Weights of a small transformer language model.
Size: 15 layers, vocabulary 3760, 18.8M parameters.
Architecture: learned positions, tied embeddings.
Training: a variant of Muon for these matrices, 1179M tokens, 8996 steps.
Each number is 500 + 40 x the weight over its row's rms, rounded and kept within 0 to 999. Layers, rows and columns count from 0. Numbers have three digits each. The size before them is the row's rms in percent of the matrix's.

# layer 9 MLP down (transposed), 1536x256, rms 0.0966, rows 759-813, columns 0-127
108:506483475503533465552527549528527513439428521445549453509476450490558476504536481496442501523456474520469473576449524546465493482474466561513514537568479472493475523491509521407477543515481526528503473499586492512533588441540510524524470513409541521467527492512423553586555574533541582489534472541463437464499446455496492533490471521568502508574479497460464525506488455473522420497562
103:535477469474493380544549457502462465524483480503487474507451561430499547472473488447480488487502504537441551489515434508521553478520547542491500520583512459523527497470503464473489517502482435506486471498545481530506474464411481477486461433491400462473467518453526452491490513461532513445530457447565437524441510559475483516490505548545533525578516487520501448501526577443482489535387
098:549461497555519496444531445509474540470473439546500463542511503550474484513426510491543508465480521409453484487562498484477510450569526445438524466532495500491466461544552461445535502505411499515407580543536567475426468489584523515465523486472541530500527496433573521498421513532509468525530512488434494558451524523508493463476467512550506440556529496531535536449535497562482501533539
106:501494446577537502462499561533502451516487550446561434550490526571544448514522424546488524420454495457497494481497533507473462463509514458528525511502531456516519461499490477459492517452489422515463521548569456372483500525526518503463426470476517457522473497522468545448512441569468527532599536559577604490500534489508478493549537512424466489525461533473493473593491445417517409513505
087:439484468487512474494476483500522477524579427507493532543519439549458502487518472569557549509559552516459483541502433440463610491496454474538516505509508533461485442506492502453487465512486550577498476583483471501476498518572621511491447527494472525544561500517518478468513429441502471552499444519482519515407432487590472471471450466543495511538498510508480446489524526485450518491563
116:451504527530459535502474476547474520523559567575527509448499514517549550481482528512482511466537400451497576494464387529432509518485557505528456502454477449527514564533578427544464584479498541417514522480449524543452447460458515491478491508493450490502527479573492529416489451494524509504527521452426473459459511542489451542501434530498418510457503499502472479453507518529493518540522
106:483607513566440500537546484457577479483535625493602521492471517465431503577471505515472472548518551461555440486518533528506459486535506487490488493460537530445593510496470546541466422526489567512493494461485484483494528491459495491494435482491473445489449504563498546485387471534463475518436542456581459475477474526476513513484502501535493537527506535540520517537549462513479440505513
091:498554490461503500500460481522492478542521485527516467524551518491458429461552563501516474512484506545462499469549463524461523516448512531512468527568482574508560506487464519492489421577541504520460504489509454528473556483450478547492484532511529474484556478540478515501472422569519473495481479448480544560497472523552471475465550503476569467422513528525557478561509529456517523476460
095:541457458568507430514554468528501504509495528464531463461436418465609503507502437469501510470504477466443495518507492546510488522464523474503502493486523501470490421488523527448494437501513519399477530390522453525569473504522518517542508489478478510527483501481527531488472487503485457421473454499550457559482473563478493528499520442516523433481499484555463522554452566485503474568492
098:501497531532567522478557549519496518489501448466478418535545544519500508536524562489618536474579505512460535565488545447455475515480530519548537501446484577536507518486457530495474551527454453527514456452492530527553429484428493492528443437542532448532479511482513541428557501477560433510521519563504506481489540482523445458454473519542517514545478500483563487549415497455489529481463
087:397463471505449502448549486482536509471494487484541496492554551512447448516495510488565564514466513436531548593552507459551520525519522453510434435479488529480508484522526495484412438519446558541528455473449587497471478511491567562511552539523555482540484491525417493526465513537479508489492494495538511465462523495546566441492487469468519477586577428456477514491436521553548510378515
101:531494491564582424524552572514572507528492469535583495507459496515542527478448430501486566518552477504511471493527483561487546536558501556493485499555466486490458456479471470544541481501527468474487500494565489485516506450454496437445491472451557511477542519479513518433490565447530582498530469569519505487464520510482566500447443494416437557426490491435540567476495555508484535493547
096:527558439558524517499470456539595479432419488546491554456432468464526504496526576465498555481480479480449538537537521520541517508515603501504482521495491469458489545508438425535453582443480558446612505483447518483469485455468482466541517503540495503533394543495566446539507549563488570474448476507514465480539484530474507472494597503497523412505432524535537455510519491455495544477477
092:496421427528471534496517466504521505510516551454563469501513473487499500538486559523502548461397478399451498532543508543448476494478441508523488453529452480594553536465476550425537544602440541494536453539557552453554566423499475519592509505543544492436439484558512500474451585505486461497457527476485477511513550544457492494472554541476522477444490520471575517554466576488498532524501
109:521551517496508400499535497494529506569465512551531522442513488495488466539509398520478536575544495554556494485555497503553549523467472481510514525518500548449494463498491488519522470528528503501513452444493489539543497457472510543572482511500538509537582499519421519543458497434457484500502485486464504507465456556432526503442499454500525463460494514489444434523555503582536488515549
102:452491536529540494495533489597487513542480506522529549484478496548478497497450503449518477558504567559491483526400463504557522464532460448437522541567489489521462526538504534483453522448484493498488507500494556630448542474492482519492470467421461520463456393526517580544531519452455463560460476472555513483452506526455481498560481481487517486481495509495517519472467474478423502527508
105:522533575565482461439509494516532520502462437469462443550494547453480513421481483480492433447542494510517542482530506492589573453518527432419547431509566472492471531480438487519545583535490479519478539545529476514524419459460530518473459532488453512460497538521413489585461548512478502560543499480584434427486536589524481507512442493428542460495552520477485507468513489401497594508522
096:453529506572508497543426529480534397531505498508428488474514510460508550484466436454488515538508467536557446514546476519526481510532503535488529554483468541494488496454560501550560439431504415466593556545461506465480503525477559470442499524508484469516476489494456471483442479512526446484519499516463434533581510554473564450531459532554405538437526543528545557560521475501514500415576
104:450507555546500496494497435517478499562489460517465552516452473464552439475446496513466577567477494515508502476601389545468537495477475473516463458527457420528486531489507526586479483458432510522499553485522485516474586494544524497496476450509490509499500533474427586535462530507541519529436553497549539457490494520492482593489514453463493388446451554455438557498494556538432501557463
090:497483469486541439577519524449534486497531461479523489545546491476480484560430477471497511493448523498406576492477511576497515518500520540534521493505514505531489521477529530538600515474458562511484463543494546503526493513534537528442516469485427467543423417519498484540542472486576478477521484448474463486433534510469537582488529440497517490490461523462479500538523516449590525421457
103:492470553515457481559415467460450483534499492515487490556500548510524482502518582412471459523559491534486415482507480503583463526494610545560547492545563391517551469510495487421478488450530455461552544504475564509507483478551452561473492480547453479586483493501498468429501448487427496514526484518515534399498478530482443515512562564544433464499535491472519482522484497531490527448453
086:526524467471467540544459509485482542525464405524504481479493512393516501523497493514435570455465541475496499512587539503438501490542451514402488449470450476526484494576469426552510602450560442479490469553465529506445519467490557460460449517573520496498521523404427502560508454495529570550510440481473481479482506512551543517571514615461554510446455505495548496546434509531542500367412
105:514407523463476539528591481469477525406574503423462556505464492508512539471478506520485408466466512501512431544492547475515452483434501431500497484538509520529501540478452553536520411486465518536522494458462516515547505493525531511490545534473521470465406447463533462490499537554533539513513496525503492436518578461536498498445559487556510449513487480557509456553514429587534451508465
100:471493489522517582526459459485469511445455444517567566531488516481494527482481517646559535418486492519510500531551508486554505464458586506492532505493548472509501507511467468503546508477409587501564547411455479536496448513494517527466533515484436475458519504526446480514577511525413473472551530471495487544487490500454445488468518551490538539559520561495476534445529541493487475511531
101:441457440529478483456453498447501481550464435484475508573496548511505547514454454449463487502480536492521550516579408544539459562552472537584498531450517526455481499481550486474523486494499610495553521458502536551521493570523454532463586517489529405544530457540460502481457557473536426461518448495473538615459446460442521502561474507460440527493475543497529518459544434529527474537483
106:496529525535512502474488513519559478527532524483435527517611501515585469438429501468494534452452459488532409490484485468504406504521461540483514515459511387546500525503507512456434466503561463502530448466497514422482550474551540579467542508430537434508543471531500478489497459489548598509534497555491411476495496514478526499526468559508512405529453528549502566513497545497567446450498
111:474498527537464491518559526465521429470527545514441513480542435488505410460440464558492523522441412554459446487463446522495560493528501454533484517458503510513463447499502601496505453458507495571492550488398533482478520506484516525571491482496442495534514522433465480499481503444536557535518561422461399477549512522487474558520506501461497531511548534430448445543545489440565456471450
085:518505512517459499500427519499506479441516525499465537515463520449443457471534518536570606574457519486480498458510403458452504548532469428505505531518510574455516478502500522483490478562430438479510446473548566448505495502465486507495528506510483537508516494497543521490522448554480527509473491535554515500449478494500504473415483492476511480467504561521495582521493490579405496512437
105:446529466475445515515444476417468462477498539502482471543447539441411462490520521507561515473385488569545472502492484548496516520526481492484483472482500520441566485516518482535506485513472438531513444472502583492505518576577490449434520482531386452502496489455515476520492512574461504474402482486448498507525522471478519523491572558528539494550452478536505436443524512465441560502460
103:507511536513444403452460515541509538488507609534546502499512532510487465533485472441479496474469482460500549566402576473487508511449523514559400506481448516475515523539526515455467552501509573528481453536557543489520518536479538411503521494567571430467547560584492524518510544523523447540490519496519494567558541492420505482532431502575531464468448518517483533530429507506502507587418
105:466507532502537547482442531577475487539536493478479477528504482552478424533511452531497484503471524494507536495467464401458470548471512535515530520513537502534442510525547497488499549522499444476452557482503581484505473506598563474534578547511468481473497520530507535488451493539525501450468475494467475550397542585541503481535560480473567550479497544473516571543546535555509488501483
109:514415481469513465486499550521571548486478400537502449462504467515418401494453482485506416435500538510468501508517519516492516487546531449570483538529523500452508446499525545534476531449380486511492472578442475534460448496482559617493475500489533532451523468518537512510552480482463465526474551520513586582473514496522550577517530445509566524496483491566510500501443468485480488513511
088:482542481493492525507499435531498526503485503504544497462479516440520539492496491469436462486539529470575517517471535510548487476499548537523533499502499456449540453515470558484507490536443434467530529533452426510481484561477479628553479490569486488405538422513577512467522464517524459458406480513507539450473466495519539517566460508532426489466425480436508437499510511453501504400506
107:614433477464506514507516520476453534532420537417568463508516518454522478457499510526458482472539469522486487507472501570475496479501496572474489472448469527453517573503538538523491463496504559517486461438551479475522533467426458556589455496478537507547566524523514526552430465429510432500465426511563546556486497440496516552540506470541493492562494489450513527502489549499538507468508
103:538478498548548450487515489484505525495516504528530533528502471587505503494499504465516538459448479555495545535476516458466515500446527535461491441529477432432485550484457541512504547581498478539551494460528399485542499572531561517538503487547517524486523483487427491457389525562459439509481495439493453469519543490474477494536454505521527516554554525538464490564514453466567446443479
101:494518499467469456515535491529516456528523518510481530451486579457531470448525497486494478446574505517513453529499504553531506431465480544425473463530517544430523487562513453492470532525438568472520569465470568508500459450471478526480402528524532502528560528539453567517503510459497475494501507553519513555437523554560498491418505505452503496514535444505505460526461435497572536471485
103:521529466484436541402501443503514504553485551522528502469471473447554501469458478519591493541450557436544513500550413564496541544504497450533544471552479498446437496518521507445507564516518543490421475499501526461408450480509490484476561563538405522490510484546513523532544504420557567502496514444458445479424496486492541445485492523442504501506491556480602490455503482494491509486496
125:484452455506547496469432522518513501472550486511535485501525501413538470520559465418533515596435538531508482445571520533514502509494466563495511440482540581435476498543459492508463507575505469466454537494472471500466509574476524474488503477424521455491535495492468542560482513567477574541499573471498463494483495522478472500472515490521517489563470531499473419541515504512514498423511
098:470463452498498434495482612526418487412459489477453481517500585570571522490534484509530436534542471490527485475402499539569426538505479536478522458517505452568454496561465466540478440442446550510493538527533581471502574544514483449484415561531440466568471500501465403500496538531561432555509475452464510467447524538526468460506521514419491476503490511420470511537529553532568498488488
118:500467448453518441483498525539473544475459510466547454512515431446469440508507444501491484536578470535429538464396535518563465468486540493453422497473516533492557505488517514540459542519529477513457511499573503537466524418466561518493503471452515487470509391470459520525444444484487497551455527547444498589509526511507548562534541553521460501545545432496503512487552458534528485441458
091:483540543441462558529517458405492504535502489562622499486481487437538538514542482437498523451470490502513465527455509451540489519547515485535503511504530496564577479596450537464524469525492491543494537522506472545422444526488535480411571519525515452537487485566482540518546558539540530424462558472511597491518503473499552530423469510519562554462527482516438549541461556435583480492481
109:472501518493478521541486505543468430512471537601498480501486546504509445588454488474491516419558547496480519492503404447467495476442485506519532514452466547507426483512538408556493560455490450413541462473538522417492507486506535507502435470513472433473530435448448501501523491515571448510576463575522526457460514514577518493505568533530486445478482415492497445533604466541483478438463
092:482536521493492536547469515511511473527482477418495529503459505582502554521512498544526454450549549488455511455502501462519508438586440515538423443468445503415483508464519485498385514594537434480493517500503488532533503462441497476484499514402527481399568485510434501482479547451490487518470463464532530574519545499479504460513517552528599483473498537558509479484517524505491601564531
098:537501488504457494486507463495412558443552513523473439488442440514500490541505558539479476496501511502454505525460515490428532527480505530493470460546522474571564479519505480486487475534405522534511583483466531529506504556463491532482508472516460529502490484509481499446474513499507492463490489500433484455469551560491592485503497501545546545511477491450534526527605441505515528410444
106:536496509486524502511459470529403465485530462549449538467513498524423488479561445464481504439587489540565483515481533516471594437424472483446454537576502480572453447525565524513471480547538510526484506484536586542574449515535517587478467446511458511460508569494536553461587487569449478453489492544601480469552483504485500488493485500517475547486533535552537543446522536532479516494546
111:481530491528578434559565460383527447577526486483529432494467508579437512483492487526489448562499505500451463543536500522552507433520457540474468533437467529486514529517468437494452506492493455487465510469509518510519451517511469461499466505479524466414502508505511520569474485486482494563517484578561484474588517535453449582518535468483499500527485476494426550505526523509544517448565
099:457504543497515484509462514548499479503540524455487419429427518543497487573529511539505602484520509449481489477405528502442475549521537530465558437619473440474473466527436439512523539544439439512390520525469506437493461466505512537463518485569569491523515529574519451522523525403437427488477447529469513525543545564512487410596481547508492541465478444473533532488467495564522484517498
097:545520491504560523479524462503555492478551556431536468433442486487484524454497487445462489479477545508487481586569531478478510518450513491504539476533515510465525482424477477462462455462490525516480487463583504559437548449537481562527522580546455492464453454437480450500507451425515519461400444515565510488560560394604450494491506523516517512496479494425496423448509499493516486451563
100:500455473532567449454586418494504515456510444577462492506539452444484541496511456493521500515549500488420596481519438538450513532459556460483533459478523467585498433460542547571489459560499502488457532530448405515576482531470502497538533510467510507477484450504432507476383491434515525469503533519541562525500485483423466510574483565533520567503503546493496513568468486556539526436518
106:499515480596468480470531513479497430469490472487486464508527472454508493486526524531451459535582480557537390504557476536531542427484516510457490536532452511545467517493512489474489510418514449439500553456456542517507470547502477583519467481524442498520530485546523465488472551525486539491463550526514516511497511438461489534451537469487575476523503542500525545527513471516541487329465
091:526530458584500503530447533436463430534470515426529494463560505615525498499536419566574531527522546534480555552356551506497486454471497494521519442513482459519471533466481572518441527523578515446489525530503488537507489516541550491513472467480489513491437529522596508510528489548501499513508496477443573535542518486507504545421490484581470577509489501443478453544490479622556506407509
090:484469479495521580520462464460422482536451522510470465481538467404547517475485491491507476537464473523520470574554524491479539481531525438536559470521493486497523455559495448502506440549519477592513495537519569424534466435523440526544485436489544477496525490520474410498510478635464426412520450472457486470493509472459505520490396549536507561431482495478428513532556570528483550405486
104:544588478533491543511447532490541471517435488527508431486480467549499501471447456524472560520489479491464431544522524532536538549519482485463509478545514545561492426515495458489471521510526483471513530580478539495486546538529409490513440455467485489553548441534565502476492462489513534481537545467399527544490522483549484578474479580530513450455566535471521530512515412476531545483532
106:541524505529439485522470475574458499491527462456547501512564514543478545560527448510495553544589458487493459471425530499498486534456489484522450504489509418479513550500517547533469503421475569444424477513486492484499479457512500499407538510477475495483463495545551484558530471548529493531561405551552535478414464434503510575461574538452544458532485553512482510485517546505518465455515
089:470453516535530588482502511477566478515452536502464470467528500502500552513543517502458506495506496517545522460485618436453516512608474521474603516507559476588471531478528478467509463458459444501539538463476513520466512475458518515595497485449523446523531575510458559572526501507505603495442512475510522549520485492468525493433468498445562395530463566459503456482493513487545482549504
# layer 9 MLP up, 1536x256, rms 0.264, rows 760-813, columns 0-127
112:568483440508462436496467477507543446495502527459483461470448461523450465478504483507475548497468549529495550453477552521499535507509557468529561471491555481467428508402493470562425459444549453532455468520518408503427466507524510532501542463481506496474515517521431481450470524495515519449485482524472485633511461498504491476466540508583502540588596435541489533532516555449520507504529
100:544523540499523439520460575516513518479579527435551495515435506477436457593538504518538500533504507444440441522551556469534465471526468493465475483382470510512493514493514472503439481532456503419477465470494456509484589452489484544477478493529558475531549451499476469518512507541550493488497522502574521521485435533538502419591496510503462509514475543444512455429505479590507499491532
096:577508458534465558488544486450459509518463548494437441520460525455456519452500505493381480503512473490487550449509458445446506506509533448536443514449496543481497528403518486502546530528530439493551480484557548574568430494494486461549516517534519533431433494472477412448524463475505488554478478504492531476482529479488528523432492503470545476509501532539536452470536467505457486464541
084:526516508536516559503538509501560519460486524473453441534476499500511507526504466483474516495443409520516576532449523543583492504434520459523463495461460418497486555517545549497556520523533504479522479503524483564463452499365428531513441453503556477486505499490503507508495520513455490455476577453487476481543533488448571480452533423509498451450512508462486540489524476459553499456496
110:523467450477446507493523429532475436474469524533497569489518468558473612529492496488538542518579501480440456588455478464478553482562507516497506495490470524493477506465501489499515520476457481506538553569449405506446460530518495560493487518519502479495447449524542549545622507510547575574520534535480436449526453501429479532497557500507537513505457559493521438519445521437534475522510
107:473491528550441434522539575453507451527488470417546466479495415538521493530454550488487424559513516487493475521554420530425482586487531537450479519471521488434410512486516517536478483520454510473502515463460467542496506541524586511530533498431507483491486496496500433560550485462457535528482471495492533522465527518484548530501504484441474554539507476506532562578466451449468560504497
094:464491470508525487491552486501575452514543450514426494478468460535538569541396470470511560493461489491506482486474528508500449476473479467508511459492540568535485504464499511437550551410505428498500421469449555484456524485533493473499543464479484458443427485492537507546532547468457516464603593515502526471478513464413491522500518524472601462577636464503471433484497472481514491566517
099:509545578495496492464506528574508448482499446466518524512593514500472463505489521572575515520543509529477444553546477475488545538590493524531410520462585502449520546497510514456506555525457528516475497543511466526551490468571500504468439486499480509458528457518532446522509569490497476488482511567464440510477480485439509440478494519512535559514526534529570515488459401557425408520514
100:472482534591504537571551497644459535538455564436575452448496516467491392501496498559488421505532531472447491484469514459507462522501491459534524429412495496463507501524420566537438541448575445526425457443539542422532517454513450505435523451539493507527448494463527538493431482561475488519520529466524548503522486488565503546519468503531528513490532566549483530492519545529441554566486
096:518474528531540454526515450555472494523484454505507479485462463498416538554531472531437501553483414522558469587493493501511540470542479462543536445478504499503495501547566505533537512479471467427462490484550501512534441515443465551503533448430499586547424458446501501484608409530553503518544589523501513523442526566492533568469436551495476500438396496455488466516461520528553470495448
099:484523520524482567489453570515475443464545519493433453480594469502544522483460516430553490535566497525529535521509540476502467510480471564586489489467540522522477445499526477422606518480474463505522569473447438503444505455528520560488448510504513465473552526477524461465548485486446537496447501478493529517583494509527467554524509517508495498505450486489535493464445477486502455490484
099:522469627500511409470473605488543499443472469424524471593439528498510481520545461519504440573474526536482608525513549480489490517503515494577522502511464487518549476501501453439525558490496500549524482466581507495474483452479509488476535496495554443456467522547475540417505483489539525570517458479551500572440518547538514546546520457515435537459526430448565518468509511443493520451517
092:515542510509512494557445460562543466465461491479508514461495548519494454488478473464512472470516505582559447454467519465468469485552463484472512552482507511500528433512484537548489491499523474474464498444464434479579481532538479451486537462498499508451499471519451531518548473541472534513487439559483507444473428470598502425557468538515552496579572492506476551526420464557482502607391
104:525443538496503574455540483497516479461502506526547597482546488481493476492472491487510539499535534509582527596466434471419559472513509446506544506469471532521474467485489547503558584450510494407493454517449521574432482507441540440535507504550509457487495556510493512514455501562460490496520557521524479584582456549532533500539439518546467552526488537517505488461510566490480576512527
100:496461471464569526572563458439447581517524512484499475482554502454529492538551487458541443501562496560571535502537467488524473529463512503573480449535523537502470494540507464531461519476500491484472602566505502620569471383538524480504472486511460572429517532466483493515440484470493454580448609501502523465543519494524583497526476528390482486521528479521557550537544564562478514499462
102:485540515470412444528477532483545516492528504463541431438516518449513478517594532466482476487511446516534545572458519482569431477485539481550481498466482511502534419506513508521458523422539558444594493517508480537492409550462492549521462533500467505548497522516468486535485515537451540525503521483454533473435493500496514468510527521471477507537601454503528456516468427582435555559510
091:495529476492533458488477468453538460487522539466549490492505539503539480502528550496501502465454488464481493445442471490486451484533523485526486398475560538467545489531514497466479496536539469505501404527594457522508513515459459489491477474485489477472506525498513504570494514515542534537559452443489519539450455465477489488514471460515563464557480485400501489485514444466531528510503
104:471436468490422491515438457516503524490525481493517527496533545491548446507533486515415468478433444501540512514497486421527508504512545477530528497566528482521515482513474501454435476486436453406473506542493447525529588437471549473560502540490486478589448514488487450484578523486520459514521530560582474520480538405519551484533450536523498435439589430523481614512503476514525585482470
093:446451493536424448516484440589417563483437490505511465480481518466530583471423546511530511557457493551519530480521517457446507496544526477448525512480516475536537560453464497475448487441455521459574455545471459399470478462454565515503504524521493499493508479456532493434482597485550516534468496543555512474461497561590442453511524496499509498546544569443479455487538505509514512524529
103:461454507473479524484478528544466485507495453413533546576508487505470530551554491478554557471498539576444476487523463442504436590507521533475568447513464441426552490508563490432461457497515495473590521478542526508475508509465565493405531453508530536541500503505531550509430504438495571477483445543460500507472456502481536480462512495500553505518474510479441444472516538503513482466456
097:494540505466460413472467557506474464543507532475427493528495520527507522471493511492520463509490453469464426539462498500531503508503511546504482590543491574545515507478503621463529463472487525488489524481572470518501485504480457590522530498476520560483456506596538448436523548479448531470441501441559478577571492463526436504479532468414453547535493524547436525483523555500518509403533
104:596507465467474498511524502469495521496533565513472458554503533445519500492548484407496476529480454523512529535510517502441522505531377510481499492500440467522511503477510468503496572486520521478536538492586493552509564482543496550455490450468508511497547487520535429487525527453429469477592589535547502487454482494484496492432485477522514444495466536484500461524496500413576555474506
097:494456482508399529499461555545508509528526429526462538534508511557482554480522485451502489438495456536581549460445447459491500520550412466484495444522505449546524552500492499498509492457477497517526493522505453425528562496438491444544469507464541465505531496488488415491504506449499546548480428500451497500489559519610524453507506495440519469519510491579502538572446462488489497527478
104:526501448522502494494536513575494434498502504564531465534483545413525506554534450502548468583495481566452493497446445518541513616482481454476496480487470495460469446516462494526449338467463519514464442536531543449503515489506536488470533432433563511530507504484514503545444535507450538423451515515490552534471517487472516510509620557527507507506480510534445476459498564433550469596534
103:498505508463480542529482440464524536494458492434563474474511528442489572495473499530473502502558551493528531618511488559481484513476529523535418511427424505504556484445483486449501497379485475488467480556545503491523475420533526482433449521522534586485440507440501520483498453503442491465468515523494448484460551442495499478429518440531507535529541523492504511437513474513443460492524
103:492485540488501484453513522500485539462487471478592431521434477470515531511547505480545534528488512471518480573551478551510521478458484500494536545467483450517466512529508503506540475595484421459562527588453438454446420500528549506486472484501550490561504482439459489482545532493453495487522528491476566589539463488508483575519532506460438483486512495504403512549542487503544571502531
092:508509412409544503506477477473504460491472455558434485515468594540486577455517471522488480456509514545498473479447483549532594565551540495462551494530509471528513485437511532504554468535563484452527527502465492501488456503490514448544521479476514519480500549513470512484468502428442579471490521487495437437505536454459552468625485464536524485468437482556520518468483448421569498479581
108:433545422427549472525559477510512502553445499463488513472507501464454471454559525575487551519551566498439464506496501557437541501456482486467528464604429475489534422507497512504517484457579468545489402485495495455464513455524556487550484545481506477438541490483425492507458516528446497476540463446472486547521487500469448517467497494461507405525458450484529512503537568455462504526545
101:578533481403477496516516446465472456475569447468500528520549511391490499469531533474504449520497504570537498536517478478402468456596481464540458540481546536495507508467461520474488439546469465461559537480500539469491548463577465521440443532523466498472488484472537432529508491481521514472470499513534500522454439454499421512441490580440524441477476507432455483552475516549537510547419
102:507517465528513432545464535476556530509502469464498521510508473495499672445471464466443517586411436467490542508546439488513493526512543477553499530491475508544565526540469460468597499509471491508474532475507454533481469579564470472530464529543589551479551532526451543509479480503504461553579492389514504501499448450430503497495488409487445487543600446452496500568484467502568463487436
098:548507506535443413479518501488499510515464484477492526476508515555549580466508450520507536475474547538509461422474513455442457519506494540437480462470507510502464497533472484442495511551498487547524477456540492485445502526471452410471533464473486492515452508497543510546496502520439522493485524503477500482510463470539464445459489520568496496496475551485500470511469484524564472498514
093:525556516445479443468492492496501523495575516446509534543522494526482524525528488489486516458444404472454477450467565484504465521469477514440481512460508495491524512511441491554459515506445538526514449457467509520560479501496535437501437523487561482521470480504477540495448458474514541486592533527533450543465559494502491480442566504479540488572551547561462512425498471528481487522558
101:538500540547568519591439465527484570512512420521537492450481486532404576433442496517464498515486531577476527465552426490435466551490578472452489460490504529431521476505562514478565412563504517434510489489506466534468456469439487434440492498464542483541497528526519467555529522503547463496523448477529551492460466446501477512494492492439490473503547551553487488555484503550496448543485
101:452482494421452552544434491524488483428515513500583536498439568482474445449510501489497545478525460417504459491550498507553518540573499473548427527521579475547496456519502530516489512492564477491414519480467505495499444434533454557495457519493554486608504495476468469489451497462567502539569565538517472510487538509516474572572593446467464526505488468432560491511511487507450563506519
104:490579501572490488494524509517535513530471496514519518470531460495445499516489556538545519549481492491437500496578516529493478481494503592531503513467477483530511470504477505499533548473530478515452424454495480492538515495490517481503481527484539432476511556490517514506521457504449479568456519440507525482461531426443516514441488544522496565521501512454523533478501542511520454428655
103:488495550537500480588514458531508565431616526457448544491548489477470431483468436442470521534502455518527474472493559522428521437433480438539456503469493532478445328562535529494542443498494442476511492410454468446507451515502487506516537493438499453525473533504494538502508498438464482498546476528504480508563469505565517555531559571495491459519477481528441525440521541525471469493584
119:516558529518537542479473535527460490542475541501459460448478504457542433449529499463457544522513513489482579523465499509465545450466508517473478487493541645401496513509499506513483501521535475448450487422588502523478480493514564493453476473481592459546506533447497483529507558501516572533526533532492494511561481560499520512479523506452564525489455482483458514524511545452501522517474
098:490477511573512573506580510493465517459506524462490517482479504492459502451507550501437475553461506442483504509471583452530562478518514461460468455515521513487528459455564580471509518570482539466459516490526429532552462532417505605488575527445481452500466559516470497486541530506469495453502633478516490511521534451490511490542501446522560470488558536508478498452563445432431527468514
113:553468474438567494539525486453509451470485494528539443546510455473467445495507500511559546484519494461469535533511519492485483491496545446545527537510520488478451468499528507468438406508451488477557473454525453529484483486500479494528501444512452435528526526455527494548461454462429491527495425594455497585472522562484488560483515504456436481549517438471557551544551457481531570481553
098:559512498495475454518478519466573442507476410472500428469465443497535512516481566504472477499513446575485549549566497516518538545429496526456478460481476488490539441439456542460465490558520460529469540564492461489568515526486521508582495535590506611511508456459437476482515521473479381487524546503442562478480449528468585474539456484565548490435464563473527516449495456509546448471465
111:491465521483433519580493452429445493535533461453453513525556541548536479531512446607557434477554535507536474495573530527525439538505537502509493569516480466401525511506466510443456488569457479407599520486519527486502528473451501590436527523475465505538524567468479526463500384540459556503516472480457552510503496437470453481530546446527534455425526483465469468441435484539517509586476
093:461403430531480451485522467456494478471522512531441451537543477452535464513471505441464562540413469580540491520480484504460513500468521506524552469581563544492528515546507568566602483498501445484468493502531471526504455562566582508485478489575479524521531467490571539589541472543529414387515561469481408462481441494519450520481493535537434572375479502494487491524533546509500497494495
103:545525524520557588544509512472493498506480429570466487525449535562376498467479525516472506573519472514562490507481435515594488486501492506505534494492552447386547483512469471549516537506526441496442490516470512532462463467490546472492471532499539493490457451542555466526481424532532498528492518525505546545552513517494479456534553488510460464499545497515503521563347552497553467506546
103:476466465453477489445505479433550494550461432550519583533549472483536512492537504508570499491563538492443503548509470469493481539490514487602504485545514523508511514509508501495512441502534518487601455526483523484460395466518460516550469491501503467522507495513430534565533479471516500527513496559472428450508485561557449487527542523436543494500495448533427516460477558480569522521509
112:577449528500531513548534480503478540483576533494479505535513558424517553529499466467458425565482556492476474538468516527521492546498482502540536533482446392501523561537482561533510505556503529464409449492563533475488472493449523491506539451485464523520506427537549582478490532516515542553485511479535419448491509480561431514562523479518526497459509600470497576465483506452457538485590
098:514466522508534511442611524467520475475506538442538476537541576454495484485521515488546486479605463578561498565603500502503545481552493486440596483473510487516435541545391494503457485472463497520490468471498529510432527495495425530554547462474470482537531517567504472485580514531516500486513501524488424585468538511476554538562497564467529431521515513525491538530526421409481453532582
097:448492534505480539486561549547438447449546501498547601570471464507528462471546499508522520546462441508539520544560457478489492549556541486512514551509573492575522528478553473547561481541523455559459444465424517454497466459479504520449541446441515534453512497594488472538465565537492525446493531445449517496496558538437504417504501525517508492522537543546572576517497437425475476427460
093:531452452527510494552426533455503486465470514547613482459456525498470515438562449470445486462381550488503475479440484418509542511456479453533474461496471538502492544515492488517508488525452448449572497441491462456491484502513565538533534509562470495492484486485470541485532494501459543504504546490553492549444539509530585532549619499502516529463495538460518538483528493556568508511466
098:471435411498577509538489455501462504514552551562469509614533508534563470472490498488496501482506499495518512570521417501502512464495509559458484497558456439490487544518494544521532492481458478524504424539499535524506501442499538510450515541469504548499434570545509590463443547499552556511548547520564525483512420542492493460519549466471459436432497488447461513523455460480442507513439
089:510533568505556466467496462497507589460555575502481529577466546493506466526481473447451511527436516506426508521481523481480494593532504535538507534478532474510519446489478556497519538456472471485448416412542461476503519452466591554479496522519495486538447529528434470522549504521519490534576525485551491493457533488479514519529499530467518416511520487486494615496435523460476541470469
093:472545509506424455459501537575547462477509497436472471515527543498451475494546448497464555479582453482503495466485489513474468483539540488531405549539515457552457551434426499492416497511421552441512543536475451494542494510461562477532504454534563508491465426526488623542431485420522545518476566531585509526469429558507523536542517491335488437508553504540494506469497463469526450533464
107:482522508465565461488545490497512497552481497519503490525473496575454578440494502482571524546525493518569468471523525380490512486558486480488527513497566463560480562428508556501468486448444454517495459503564556509451498482560546450563536410449516544494469503468528507522466439529560516496502511607535493523510456490474530536482491447522502537508463478423477453428504484539435434459520
106:556513550535455437458525498531553446529526468454503519515530503439471479534498565500480542560539561508489546546442533469430490483448488533449442498568490482477474461496505588392474454503510468482492518484431448408581604499511486509481545481441549498590451482517552547503512465541489511514571477523525516553519495497489508537614462552481527497535525504539541480497508495482516476511500
091:529513460495530425497455482560455497490519509523473464525486571553437513456464521455574490443529526483555490563527511490575525498522460491524502516542489533547559432544483584542482521553516448482554533605522487515496444458474523562499526557499517472550416473473503492477456487473495478516453445543427441479472437491511480515546553495473460509551462522512531569437495530516544495502471